Each number is 128 + 32 x the weight over the matrix's rms, rounded and kept within 0 to 255. Layers, rows and columns count from 0. Numbers have three digits each.

# up: layer 5 MLP up, 1920x576, rms 0.0457, rows 1096-1141, columns 384-479
# down: layer 5 MLP down (transposed), 1920x576, rms 0.0439, rows 1096-1141, columns 384-479
# gate: layer 5 MLP gate, 1920x576, rms 0.0446, rows 1097-1142, columns 384-479
up1096:173101133119152110063144192150059152131173083150139118114159140140191185100156139120149105166141099080136108118109099139093099166133112178144098113120083087179123116157096110154146077155138085153128072151113134120125097141133149189113146187118169102137126126137051218091195118133159134127
down1096:102101162170098120142122151115102125105209135167143156060212079110179147161121110064142141119158069114116125108130075098151146118157191125043125118168174117127190142106104144155158122076113149146100161178147158140143144106196081155138104143066126123114150160154137108110128119095138121132
gate1097:177142164105130096125081206144104114173156141117115124050129160122186144052095107121172100123142169182151181099196147130196142118170164150109162119243086124156142127107180101110116090114195169105092097110104162128162126077099157170101125178134192182104037176121134095077120152175118065097
up1097:147129175145183126153076089110157174151150148164076112112121096143085133170083128101115098128142114069130148124163109106104128139153149026162154068137151139139162146097151109156123140095137168202212152165106174164212134174163143138138096138130113107166101109103163110152139146122177153128
down1097:124112158150129106149178152146108148149119078108139174132139105161174133152094047166108115129164129157032060100107100154107157064127137051162109122175124158075148158053153116127212161150096130059120087094120087145111146160154125149100084120121132111128142108119057116149118107125106083213
gate1098:138133107148155151144110093073154228075157160172128085029113204093106128110112105149084124131141122145094157131145104160109134168156099108154138083152114161149162077147105122117201144131141113149096153154159119105117101126141177104133094159124125175118095112137169140136149127115141163182
up1098:121134094122096109128157147139150118169100133133196158101105115133187137084141134169106173122131164121099146122099187107131158081120132143148079126118086119085110152086135155110126147190154134103099127162101078204113142173076089142117209126171139117132099140151150105194130085146134111143
down1098:147101105114166139125102165173155123116173079160114062178135071127157152095177104098160100200117167143148091145105107129101096139115181113127086121065142194133101134104131161105019128123160081134146153096152114157130120140106137099114110132172067121120142114140088117188094224144103125177
gate1099:137140109128148112126141083174109142105184118161120101105165109154144138132162129154103156162127119110181135126142117157073106161140226139101090090094174136150121127183099156177134124051151082064088116141147108161132193138101139177177191104133122135134158064165137109124125162127145142120
up1099:157140126127132132172065143159144168135167141123085100190124142117134133169121152092131198161100071128168074105114133121115148142110149097124100125130148141082108106105102096070113109142139089151124119122074141097129130112082112135100072130139168083122131092094099133060074141081063177134
down1099:095112115128138205115139092154101094123172092164141134121118165137133103105201098179132151085167099127078194131145127124150085069103068142137111095100110149080167136151143172168164169098097085156117144126089112131151089087104150122092121154040075181097136128109117159157120195221117082116
gate1100:080143146131109120108150093136145133100102114125111163105107157196094121110122118123051165116088125140154128032126139086107119100128152120176115151057148146100156080122071102156079160162149125069090079165105100126193095129096203070143091075128152182128121162092098116158105154158153128089
up1100:082079169126141126154144166206069135121116080121172064089105095125144127153145115179158103094101115126142101148161157157146076054108108116142122127156058146111123111154180131125156086168161149121099095095180148166118109120118153083154163079139125202165162121127112162103109084102072097176
down1100:109143175086076148137053140111101122148118092129119129141143105141168159100096135141122171122086146074137157154068140131113127130132129114154098111124059146177110058133166110161212061168104154142106156111097134126101190133108103152097093201133118160124138123067149098152153150119090109191
gate1101:158154130212101119162091155126183112052165153145170156192119140042165186127217127159116121115118124160103150111116132189136160109068115134160080171109137169078065130105122106171112077148157125089059166119131086115128092135113095147141164121111104111181147160151181151109068081067152112156
up1101:113152145105155213103156118168164155112160138142170124102125082066099179157102123123038119179099103133169160123139124127099173216110110123133127148078080123139160105146113114113110132108082108095085042087125126164071120094135134090167158159095220154083167175128093181111087077129112162123
down1101:148078110135097162112128110170090177123139111125137200181115163155166141078131100163179114145154080114143106120040181167136167142142053119082142149129101145186146135114081104171199169118112088126121132131101140068116133181123132183111094151150088113063140121110134073108122076108168111116
gate1102:112116103157091116087106111090170107116101128107117115096101117206138158141152162133159165104129111129184113140146135147139130110146130089114175105163179106153157059132042109090128135111177115150122096085132108101151135143149150151129151106162165130066141123070116112088134149108118112153
up1102:119171164119111080201152120122115123140141143142161065110171179126121184138192069076133128112099093132097091157121186141152182163150147095135103145171181123100120140059140143099134120204128139131186090121164097168108136080134106143160146117111177094153130107142128126109134116083150062109
down1102:112132158112171130135121136116129192112181179168144162112172067138153155146090130135135199132122168140160123101053123128126107106152111102128130189152109094157150099085094099100155112134162097142065093077099127139127132143143128142107124057155148134128123084115170146109112119126109091159
gate1103:165118125174086122142119137159101109174144063119105144174120081098132142179084070044096128185188114187163096114116086118163155104163118093131151074140144172147221071118107197127141183100125067095083107105090099119123093148100111081152086050151140122146112135075106119164123181109066129166
up1103:170140123156120138101217117103089137095178082166128087109081158090165129141049078126091117130075151113117078111111122152185111157178197105134160034184132079137123046123101126160146171117097097135132121013134168114123110132157106141117171101140141142219124144120132129134146116105132145153
down1103:072117131136125149164128139127141129095138070162105148109089200157092133134064117125107145115167141095158110188155136127111121128129118159174200110109070106167136111072132185139046130144141173120061113160114138121162084114142046054209079075103090226219157112115113094150136099098128108143
gate1104:094100135173144101176141114063130108143099094130140146136112156081150087140128133138135121133119152104153116123166148084112073144190163175148073141134126103143104145087140142114170118168099073073186138132134141103099191127130117153177118108105135119155152111133127180133097119122191145076
up1104:074137142164152095138118150134123151089151122120177133085172105162144102179145188127159107152170122121076059091150189053116128085137099155199098140185200130152149113103087134079115113142168123122077140102141137121116195197062118079138161170109168128147122147149112120171191068116096142144
down1104:132190128106168136104113078101141162129144162085114147192155108151115167160153090146133136133132137140132124149101083123111140180092161149129148127104161074114109086154130111199138136093123159153117126153152145139140106074142115100107147130138090155096143125150118082093158187151149128104
gate1105:176141191129129127141136124083123142141141169119088116099091124182063146114136103109163133138112069156132121099109173125119157140136214103159134093122156105089123134167130112149119121084156132175140114130067147128101091125098108118108191097138161135159183134066182161102145151154098126120
up1105:098165092137163140081105172107136110080144113113138162158147162090076136102142108121115166144165131133130186087138162072125147094170134150191072129124138146081117099129168164148129098185157091113169128166103169176149047127156197185105161117131109066148139174153121154110119135170150141198
down1105:095154099170172156122146102144145138086129085113133184101151175123067112177127144146103108179157153123146109079174133086107113176165128107082116152090112193100123154110171134123158135169161095094129157107123137090121153116177164086129092166114131088135047160109099161100141090062138144130
gate1106:172086094154103114168179150128102116081169185120137093132136173156179082108070079149136126067124152100122128100121152110133148129139137185145109192118153134121172095113081170097134132125071099098121109130083095163138163100095075143143158097077105112152090144117142119172114099084119121094
up1106:121106111145125129122103132153108138087112164196079113105127086077201201190162115105091131130112176119148090167167159133097158163169116062118111097139125111114116171117150101127099136142109114201131186096145173120160107114168078154158103048090126148183139077132136149117114162134162099112
down1106:156115134137102190144117091128099076125111117144158129116135148160136091133052131159128095114165097111092095119146143080111112082140108154175134156149147117182137101130080093107095122101115101154110182120112069138118137097173185160131123086094076137105124122150131102140090159090140108124
gate1107:148161156132113145129124110106143131123148105135169116153095171114158180114102158099110162124121145110120151101165144097130162185073151122150122189123172172106128160084150083119121164128142100127136181088090134111157129121079157119170110170111156108081122160131132127101141183120151112119
up1107:149126158112114138072145097130119192161152135102151117182126123079108105104125151146149122179145145140102097147152099044120160182084113098155099149143102141141185149116132102159092118165095133129171172168088111100102114158168146077111151228101106129123142108127138132116139101080132141150
down1107:119116152106160142122092141163137108123139117148117131196124109079104178126133118139114103152200117141107097177154146069094166162142144131113116114087168125128097194129175126131149095160140161141155157194109140104135114130179092115111147208100113169109173168145159147106121133117148155167
gate1108:117177087150113089128140139132096093074157105129074095154107152141137141062147126096142134077111178136141080184050126121078124114113118110177139124132179081069137153154143090179121169162187202093143126066090165125162147137067067171122131112144145130159107127110128112128175126089120199157
up1108:100131088121093091096138121151087065075125114110093148121153124170115079189121142161162183128092120074124122116154066098044122128128146171115089137144122165103156101106096109134086254182121171091083111090093114133157146160093116140088114138083117150135097139100138173046178082112122077079
down1108:109172078161091121164120101130096140122121103129142114137062168178148087113150138112163148126052110049067132164158125148100157178051146172118101159178081110158124108136111107155183106131171161147118138166131136128140108081145091063117160117095159189147121115151129129162189169157115125075
gate1109:136147183107075123230081138215105169151142093113156108113122103090097138092162110101113121122099154125132089144189150091063135126041119122122193148137070099093114156056113080158095177120112126100136076155141171201128080056158099159117067108136122076125176139111089149117165127124148121122
up1109:174062082153110137113135136115083171149144085100109074113146172081168189094113138068144094081109121107131168144124116165146153187137143114154112107172151174128148123123074128137163158097169127117057114096070168138117133101161185056157089167144157143039119114103105125098158120138069096151
down1109:139077088126103156080110113124084112116094082133105165107147132153091114134095101169139129139105122085079075132097160070194122130159122160161076115086114152133115150128090108112158092119077119158144088179108169238090185106163148096097125146120153133147120120067176159151112077185120102121
gate1110:144134133123140129131076135106136099142091202199115173111174119121129122152117101125141113139143088141130143125141065138151091126074143158101174170126161113099190127096135053141146137115173088099168079115145166129171110125068118153089079052121114133101165186115112092157143170162071088162
up1110:136118113157201107027134135134077055123136136160125172136153133121091093082101119111146139128096164156169136149098129151152121173099095099130177170146110183169193125181141131145147167100143103145126072108126110152103139204134122170146120145178147134150135162141082067112110174094224110083
down1110:127075126096142168095098076168086222069096078042133144069074081058126163090124140103143196162145066093164160182123140066135124110159120106174148148094119147139140168057085151161207173129142142153064062119093077132109163167134130120097112153163063102152120169093138131138080091104167117094
gate1111:119162176112115058164125123146070153178127090121138168132138130098129142165202110115086117079141157118134100117121138111092104175121177121130123094130111106076099136104129120195109062171137127138095147137113097184095122124153120084169156088122127107147172116140063142129120083133135136111
up1111:118173109104148133132160130118096113128086224104107169156126112114174123148128189121080135190102157099139104136135153162133148112157157166118157134112124111105074107151083162136145105148114122136138118158122131113113075197168171131143090142129120126094106146085158132062163136139123080138
down1111:172145169096176126123108140033155129150125058109122155156100110076122080139133077138090089101108126140069068112090083081125124124152065036137094077139145095122154134068090096110133119101180079104149109119125104097156145128165100139145173124113135128101194099124125173152138154112135117156
gate1112:058179088122092135092108102117206150151155133144091167154143148134163108172153092114139127090078110136137163150160135098104194162138198136121155178118152205144141115140127076120101172142164065116180133174120187155077206164161103112106152187089157114169115128101122128111166107085096079129
up1112:122104091125135135117175089093214157098130120146086136160058135120141117171118123098144131132153153128170089050127137085084120128169186140099108183129079048124121109112082081123171157136185096137137162084117115183113145162167088155144089115147164176133130176114143145077132118045126166086
down1112:132148152126177077118160130123153078101095140111084109130135111138051127162100111128125094089130121157136117138090146142129154180109123144115147177107100167097134153173116130132151146102165097135179158069160130138098125059145066206162134085182112149088092114199106163144161172164115090112
gate1113:082094144137082137143158150125140076135139100151185089153093141079110164121078101153170148075179086123173068158128161110179074154125184149108139112106142157151126088145184120100143175144162121197152138125135087088076138116084094099117099128083117104117151114142104132136110159151105131155
up1113:087110108077137157113114154134089130126121185063147087080130136168140072061162149088136113100142101113166143099162125060131111117146108147186166116203179132139152157177131113133108097129099096197118095103095134148087088165124148144129137158131118166157120019142167132095083163110166158140
down1113:133070150185166213143173148114117136174134107169146094118140100098146112111169167140119143132109121141080104171169086137104136109067088114158090191118123087142095154131087142087074132109101155066146166120122201146142153100110104132178117149087128101102061112138182223125121190155098132171
gate1114:137110142088145150133131107084164134074079178121147127112114141122110103135137156128139150133152125129072125088140129048103070124164107130130157121148137059147102151102153149128127116159075116106162131093120193181109137153137102115108087125140137050094191148106142102163076144107123117148
up1114:219146095172167085144161129173105129045081169090113124087139097100112102154133096112187141118145081086120108131098106126194127154085125113090130150122132120115134157112105057159123116108066160140152139111108179165152204174190084191125194134127141079100088094133108123172122152127043220071
down1114:163119131185170105147077117196146178162127117057107111134130126122175181085110147098109135091172125114133155153114168094079047162052143099136100104159120100033092166138133089121195137129180136163158116167169163165133127140092078139114140197125076170205073132166142152103117138139212171093
gate1115:143154117062091107089190120076168102143091066078174115099150147157185119122149118181170114175114088134131161117142151085067084136179151180131117182134134092138119076101129099145094124121102088131117133170015099211085127082117080142166122144085095159129079100060120127041138112170178093156
up1115:180116098117068150146112151095133173210110091142082099161099119107160107136107166150125161097100106107113098101161099113180080116105171120128152099123087162102155132106126078070104185176145102140108139146159127171124195140114140064100129117141151070158143123120089110096057153135124094128
down1115:132139136148093078107091147149140110127131204072108140111115153130171137158131165130129117142120153182133111081108139087136162141118133209192201146158104060167119089105094086165175096151165060144160155109119080179102183124081129150113101136110062166125170135086105200177167130154163082150
gate1116:101110097148106097151133084097122224170117161212164154124072119091138095193070179130118148106165103136094128085138150118137100115106101136107151157142149155132114060117123096120115187182122126145116125188152179145118105146098110112170127119124117109163133140170113138093148136132139138115
up1116:153144129117105139199078157158117147128157128135088160167125112104068086098064157140087188091147115127169127106125093106227122105127133184101119154120133144131105121137153160108103086104138139118105157101132108098173122086110111112161054190137131124125154056134172097179110114095156102165
down1116:126127118162110154173055132101094165119080105097130110096123125128047142131144192120166193138146089087195171126114173150091129146114147099103040082097094152121061167149131155134118131092115163097057048112135124101176132171104191126085101159144113148117167115158170070149111177137081075180
gate1117:103090083113125142162171102171109112166103133141186123155151155123114099114162091092147107101143105139089116117168155109139080114122198140127157088130153160141136136097108099108157137150119128096156092113151138167128151137155076091078137113135087125140089098155148128128135094155100128094
up1117:136182177125104093133143124101108137120126145149089119090180122071146055085142176146120163041070216111122129126124117114143154119143118155138152117098129101118146148146105169109085117149101177114083110090108133173072105139096090120085047153166174109176141147167129092085102121089082072144
down1117:145139087104174113120121196128129162154178148184163176106156095112116074150124148157085109145139073152151134131101085061142109019141100107083080106150110157137175155079071104196113088110195098067093141147109115142101074107103156127092160149115125133152148074101136153146169102138112146064
gate1118:137085148087138072102160092096113123117158188170131111092102160173137174098157107135112114137131124123071121109152197134134169160078199153092110051101121114143166114124139109147172146108189153088141170134079172123134106069070075100110201115099157139077136057147121111067102104174079130160
up1118:092067163105138163102145189163062129135165139142128153119115119143149151158146124123086113142109148124093096152084178082087115073094180160118071143103096110124116133157130125180142104069090061084131209145150085115131099064143149103135121077158133111078196130107120122083136122126145139166
down1118:106141138159104148163173068119123096149070150088140154225110233150096180122092208183104088167067145153178116128151055115097145133130126124091145111120172120156161146142136135211134100140086097178102122166128129124107105158159089144142127136183106123159137148195097114085083144084160116149
gate1119:077157154133100037117095103127136184157088128120134179144115131152142123103088156185170096137079146132085145110113155131131184090102176165093044131124141128149168130131066092135120075154126088103154180191147139100084176148074089186136132126088113121124117124136143148167155125144083129088
up1119:159083149108149133151104181137148136097164148139143107122182094136110151163156148135096117165180095106137124168080124130144111130137185147145162102116113184094133127138099150105122127149148105149149152124133133176158103143182193122153132091115081111088126101109113138164159204138140109124
down1119:142163111144127137162152162133124146115118067137148149091113118144127105175124131075161096100116156128176126175154136132111147122115050075176105098119136132154177130109108132121100121181086111170150087135114130117142122138153126175142095105193152087092154142172114137109149059158131099110
gate1120:134166162135124112155124137119133127116057066133207133144117101093143105123174059111109156127181155090163120180145099119114140080108104146080145081129117042167196184204134154096152087117153114108221163126168214151200022126124161087225188073100085151112072174200055138120129168185107185216
up1120:173117119122116129107154088111157144016141127208092116141156118044073152108201121108111157130114023140141139088191105170101150153195108168105094132110153090103165147085118115075116135220137107137151132143150150139131118162220120114066135112174085124123071195092118068107162130128117101123
down1120:130108116138129172152141171099155133094066146131144089134101104093113135131152133131094169145147141071152162170166186132112095083117111152098119088149095175116152166085165131180205154149111100195174155121175143165131083159110147094161154179092105095144085158149100127104138153172130108167
gate1121:173077165154145166132143168167110131124109193108139135138096114101097058143101103153083130172104100162151124228071149092140095108091155182149128126105146164132129142061151119168102188195114092101108158146135109156123145115115165140124111104135116141100103050141163139119138161122131110155
up1121:118110146139095156173068126147089099081071105070131135135126096151117143152153182145168165145130155142135171147141108146101135101120151177125150167107113137060131104142113088178099118140092130145068134121166145115145125127137142128178161090143128134119159152146105111149079148180109131118
down1121:153134149144153051102103125150098152085115138170078125099102107065173161103079193117175095109179161123144075063166036175162115122150158118129194092114102124132197128098127108132142120172078114142113117110122151101130121083134135130137152107128128088183112133116093145131092113111124101108
gate1122:101156151238074127132121129141169094107144113160121145114123147111129163158149139113114130199090131149161137113112175127096176134165123068141142148092131144131068082061123154142122083144147111135126103137139145157083124096154152095177107161141149153138142106156088154095115153119105152147
up1122:125134129102113154160082165097122100153116143125138130122134052103108137147141070030104139118146127154089131076126131136123074184175105058127143134137119085162096174121110128077091126105092079093160178074063120180100159115109157083111117094132086085167089103144120140139116157142186119114
down1122:142155105096091145099121157115105134155118131092151069129082156120113182143123124155107150100148117114102187138199128128149106093160181153162152090126124113150085134072112097135111117161129157119044105132160133150136137107159085161150109120130181147137181128157153096069154124120103161156
gate1123:124121124095114096159074139113107097162099126161109127191088128137127129136146120092128186166090150121135113127101096136123138120144105087137132154126146099137115117111095147148101160193135077141102182093122058114122140134089133190090135134080160163099066122180132148146144124096147155150
up1123:154130167112147157123119177143088147134097086101133129179105192114100107143136101117136153098117120145129100100120158194131090097123158160126106081181131182157116142107176096165197156145111148165166117172139136119171131162154191126103144159160127151086154142124128090127118133115104085106
down1123:098136134155138104139173131087110155113162127127137074105115158143108101106141160198103095140162139109140161108156178141169127120121148168115148079196094110082125197077146079051071144162133144162096119148104154155100124109079130087145156103128082123122141147039108133074158136149146105100
gate1124:130098091132142098099144138138166199079206128135143095074097127092083041131088144106130094161144154125138143130090106126118150086151123150166105143138069126167140131139143124146098158151120113108150147126149148148110105115109129112086151090096087095153124138172117138182146143138155115082
up1124:088086124136128122128139160107117131121143149104112091109183122075160136108095143116104172121151094079097118139042114144140104184102121125143117114131168149117172143105154168180126097106110087153122171169134170127171156112132133137098128122124098074080190078059161088079087144140128145094
down1124:152093123120158098133125113155107104160159109087136127125149145078153098139117084131170147159153104103094145097155168147152123164074115095145123117161125162118078163121148118125072099145129123053195097103200123149151097096130125086087078169167088114112149166131156118165141143120136143103
gate1125:142101127060162149110137164183104148106143139112164123114117120098130157141158146098099149163152130136111147135137077115136108152112171147119113093085109124145173093128046104154129131147092066153091102094153148109159106138106178163154128129101140104146070098085102141134125142053138158109
up1125:076123109132174117097114129132120172078144084132186088135118145146134141142150137156094163111159107091146140101158107158116123139102127116149123151115109142105103132153074134113112150160119087134115086124141170160113113113194088127160191085117078065109109194128149145111146148125144154113
down1125:123095149120171059112161164169090098146112140120135130102093097076093078066136117149192120095101114144133096132140150089113078119138128106082093109123104089098112148141114152151126107125139073126100073150119157115194102095095143182120161137168154157166140136104125133119139179099133116132
gate1126:100070129110126148077131109130185117148066121083149105180092154153103098119101112108128101148132164079181138109194127145168175095183211146138174095087087127127089176134096042121118146159103212117163077131123132069159095105157173162082140121220152092149120184158077114163066088176036125123
up1126:122104121137152177177105134142138125121133101123125123118148064163131163196171170140135099145103143096193109161179134208177082149123137161136131075084132101165109177148129141079166138058166093124133226141106123096173169086138137128134129118187165062165075085129148143098123095097134078180
down1126:072073121171127137115123135144141065082115092117174085165135122171113139138132138137133119123151121080135192125088176117149121075187120146125166169168163093121106113083151110119186131171184184101127077177131129118166133080182110179103117113082114186180108159114106175155157124170085155112
gate1127:135062145094157122163169125104160148147102180131117174106104169146124128100069048033134110118085103139128152113177092168112153156127160063179111130148165180082092089112071143078182107169107095102111114123136129148119143106131184176181145177170106119190122095146116141121072158056076160125
up1127:149146133133095108142162151122144121132076081071143152093134140105136164138143135130167147081138152078110157164121084130035151099135098167151094151132146114107129203137127110133116123097154141104102064125185144137140132172138089014216175099166188173108116164131106147169140120122106111085
down1127:121131133166173088169185159101188146146055105199161107184135129098109115094140175160120178126142210139178090131107166133075093071151162131164102098137101111134106157118135107116134151114118126085103088160074039116096122136112114090114198154117140098096112143129091095088098127124170100170
gate1128:123129093108113149151140159178148128032185143101107149056148153119129111191098131113094118121102136168130195116192127143136079174128113119153043097147099071124142157087138068132154113152148103097077075150137188137135114125125080150096147077152114080150128129138144107134086140119176056176
up1128:148114204151104108099139110124110179090047144071090180131162150097124087168127145092152135158144171182134137161170074054107110136148195094144162137163159110095098123102127137131160170107177101108125166155130188183151077062144178153169102131160057113126131127164122082105113178122094141157
down1128:151111151149124187057149193114115159097141175095188135104142163108107140123129104084078098131141110137114146146167100111063125147093113104116171092153125109116094134126111179120179104139121112124189118155100134066133153146165154093093097139140122138149156164120075156138096137084124182172
gate1129:153179052060126163091160141138138144171093126137097123097095132175112111126126083101111124134168129146186123131102139116091116077118089163144145143108128119094131127114139143119139119111083157198160144128116104117125125119105174082099098124146123142076124102140149134122161094123151170101
up1129:125120137129119129089189090144126177125145120118131186105104147119114114150202152109069144077159111132104114094128103181147110117151123117133065195113089138160115150151177177144080130142111101112177132186169132206158130148136091110144074147087091148145176130125133090134123146139179094103
down1129:139098139115118146149135117170100140147160108154110174160109097140120078138170140205145156102166104098145147112136104116087100113153140120118113119085114160050143136162122111119112161097121125089161112132148124038141119122146107157095112116101090141121079081195174151126083140094112146098
gate1130:096073076099188113125106138125138119139142094104159166150149082069118103163171148111119173083145128114171155117098098156111120114166162113130118129121122160169110174116068109130088162179128139082156140130134164111100125050099186122115096147147124162110102074158126178090152112172142169140
up1130:118133187109141199080104174097198120113158175126148075136141185187127150115162139124083153189045165151152165113147152089081176119134105155105158216134082117140104162122113061107063168114159108115104074140098112112039132159175118141102112172091125128131133176106096135074117149106167048118
down1130:082123103153111123120164113135101096095230114134131137101126157162194169132107193159164139109119130164165156128155154121086132138139128151127131119170085090109092156101122168123146152217179140069157105197148120142096146149123107143112144110129184075132159121133076113075120146120151142141
gate1131:123161124103113145110126201125113149137168153153095169139059143167174130104162151134102116118102103196114089120154160131049136111067148167161161111175104140152109147118154099115036147128126135132164142147162075112091172171109154117114074128171134067137142169116104101095121162146157205170
up1131:111174148128220150148135154026126100169080106137177145144120166107110088093112167179147197158155082108161147126155099147134150139150094151118087147168141122104154154128089110145140107125081145100192133132045097073099162155123184113092192149121131205103132095124129127121075144120166186092
down1131:190110180141130123149122153139139111121118120159121094101131153158110141152131146161184124084102080047061130118105131051105148100143171157154120059161106113130169127161137103138049155078081110116183098107098095154178156134127071105169132153145138173125098110184129167142159113128130155164
gate1132:123152098162109116165191130091131170170128134200131096154115109109147158113152066122129087199109213111112106121140106149067110124113123156096162142151084155204099141117154130134106118117188111112153097144144119123129099083142167088110188104125097105073066168126147187118165104126182195104
up1132:098141124099102149140100135128135136116147064130072088114136114079134094095091105138153153120158137117169071040201160069085150109204107134164066104123091079081168180135125139144086148129108111095177099043106135141131095156113161140128132127114087133130103163123093212165173146176179106124
down1132:111100113125186145124114174084124091144098156114110090104112145119118089126101190150080127138207099098078134172085167092102056102139133131055096147114080125124103118150145141141128138075141139160168091127143149140107118120131161109166129164133136097110131122103065087128150087163121165128
gate1133:086103104098114145113112143142082100139162178115139086052114141161109186089133128131170180151098074150113141115139109099137138094086087167137099181124168093108144118133145204078156127101124106093127138109087172125093147114121069135083156171143088083123118077107164073132071193177132108121
up1133:128205166164214094093124135146108100159104071121098132140104116142095159138131132142046085104093155116068116111138144116127127133106160129167135079109121136127136121142159147141162071156139120101116076105150122130119118189132163159177181101153075142180109079104136089141114126158186138186
down1133:096110114131175182094079111160111143117100132140135125181121111166149115111116067132086157111086165109101156104098081090133067157146109073065152119104129161161122178133157090147100124113157141125137125106110116148137099085106177177113178079139139186064176119118120185123107096159139126145
gate1134:153069118146090146101075152104130125102086055213086128177133094030106158063153143069111246158141102046155166209152180143132205000157054122159162139136198148105178136218094193062102095165187058155114123108142092117227148102130093058095146113114111113208070086126198100106137132163189189137
up1134:094165141190154174182069151177110138142162117161157158176174124092132127093135137113110102163094128197136135091093078142150142153136109107114235123173146133154125170098132159148173097118146093081099147109145153099042127107123082128132133168160140130141059144062150182126115164150155091171
down1134:105081103168078136112129066105156151155145105131107123093128098149159109139140142116095168133172099084147110186179141122125169000131097175165083137126138087126165195137095157110201131182138135129155174102158123130160122100140126149081116131130063126157070106191197102124101106060146147169
gate1135:111112115130144145132178184199101131147130127163121131123140108163077112163057080119093106138130169106140137148160158133156105127090133064124097143080106112099170125082101123114082138136171097108082145141092141179178115160142136130162102154211093133066089142079090162138148181104159109118
up1135:083174159129143180052135113134119062111125188180111162131102071155064069177109133149095129101114088073109121091100158199124123078075134159136169122140147117070167149161175150132173162102122106175119126106157149107137074153125162142142165164102087106106152177104098081127107198154143172093
down1135:156172071095094075073117120134133095148176162143087177140122087157121198128138155175107149119089106101074158080143140227149103106196067213082095157169134118122103104105147143145108142129122124117091119069130151118175139118076127128188179084062146109168131154159110138107072106143111163171
gate1136:120112096108141127129055153142158092122118053142112130101089133119109118149109129108144122064113174093137148159137173143119122107094132126155161123126117095087122127129116112135124211121118096113142142129157123134117152131162118160119177136134132097086137121129062155130130114147117151160
up1136:120166121169146165094116110110070119184188089128167112099119096121141114127152132100089145061204067119118154100144090113187122129090118072145165182116143090180114144144201154160164144100089094181168168130149111125091117098153079108087140163161120123118135101066102109100189155105124127087
down1136:077156093152155147127088145102090175122078111152129173111161074085114129145104081165088152117104092158121178090159074122147101117134131086051155137066153087152090176108103124187191174141127109161076112076152151076134118127158137160131155094190086103158133118127142121155162199091157112112
gate1137:088139107128148164132046180114161121137090138089169145132135129154110188159103116123105155130072086122083116166141152146139124092103115109136084118141141151075139122201104082135097082166146100137087076137159123115144147122080129150167181200120102110221130172137150123063130147168146130143
up1137:154176088132103150174126120166027142103136153101120174114124112082105099142122085169138167114097118144103154137036116109139158148119112128105140151097111097197122121155162146142072044180125147142175159150078151187116159115136115127150086085108120169128144159147120103102126120069089106119
down1137:134119135121122140179129102110131143098106078176142144082136104067078109164160100138081141133111096103107091159089119130118167162117161088116190133186183113130216175085115203179213111138093119172146147144160108143137160073106128109116101127172085119130153137060129110161121119159120149142
gate1138:151091132106142099128117197095126098130105145095175163117178130148148130137078122107109115155117112141187136094178105101099118108131143098132151125146156137147140184158151112092118096115144054139134159117113142096177135130176138103134113163139122100128098083144190119140156080181086110135
up1138:142113055169116160128087083174151158091088135077075112087132114042116133126122146081161153122163142127063089130143105112154129206096160065114060113147065127111122149127148111179144114131196172090132048102095078093072095158136097109088144163129065143173094155170116154125159153113149104120
down1138:110109113111133149086144108119109150157137175118148128124140088112171125087153146116119153063090176162079110128127109146140125151139086123190106154102119090102088111121142117148119121092204151158131152146103129171106096136132062152126166083151137080217150133099122126139114143153172111111
gate1139:141117115097172138114146141117099064159050143089129080130106163139173157156134088113156130074116105143173157144121168123172121103177146076135081136101105086047105082106114191107153184160164166064151160135138132153105101179104192171081101119135136096170136147138135084105154051109143153101
up1139:140120158142129141149129151175209121137100155193159144110154096129111142074138151102095142096179180160157165140128125114099173107086127141163123121151129153178144111064081146178123123087120165104131192169161116154144094074077060108094064128122119210133166093109154132147162188147059111021
down1139:137098107126121112136151099172151180075196061157160110125125119075071132127150148128152131153109156095173112154157115153133149114123136127097087134136151162108134122108118074122091129120157093092135130079153154115098129029101140123154101140172144085175137121062154116090170158141071117090
gate1140:206151100151077126138125068083124079132136110097144110136148135132158122125132075125102076121146089140072169176091150144094128102100093151088143171138132082104117138089145185106135124119131122129150080159121110162129183041140108092085163143090144079123183070109153128123120163143128153132
up1140:150165153190090042109076154087101098125129182166084155136112111099065086136073148120143141105121126144128111110165107129096087111146104170122134063138159101162153157092119112130162126177096172143132123167174121116090117179170075146161124149109136164130129108104155160139104097129120115111
down1140:129128093129117139104108144117138121070114144091070072143166122109112086142148137149108099105134145113132112076143120162186169102131126149122067145095190128141126178117116168122061107173118110054166130102148119123103058143147165077139136115124157130147061160114075113118147126114173180089
gate1141:124104091171099125136126159116134154152082116109103113092134181074110104095109142115057098097115128133122137144114148185123141188099161107165114110158127139166161137125144166106143121146156098110124133122126162089181093081164118186124101122076114169135122160154161176123108162103154121160
up1141:158072121108130118151094150155147144116099057126161132130122137164121098143113098139152117106129154147145119160153140110128149133123158084130106107105087133164086142075116130132083123125159130124145143137107119170115120077100114133120137128153138130089118140184114088132097121078137111103
down1141:150141105145141167097162161108112153154118059137138137129073143112119104155117087161113143061154130127087143139128129107182088086090100127187134115129168135125137128147130126128069156147156075123136123148128076096167099150147132146131123173099136165119117134111144137145144159119091108157
gate1142:193157121102080066108162121073088101174132133120094143209119120200138191078165080119100148136147165141132132088084136239137172129080076139166110093104134144145113113121141148104141094144131093126102186117125149131148141095132125097099149129153145153179174112096037130136119146130149182135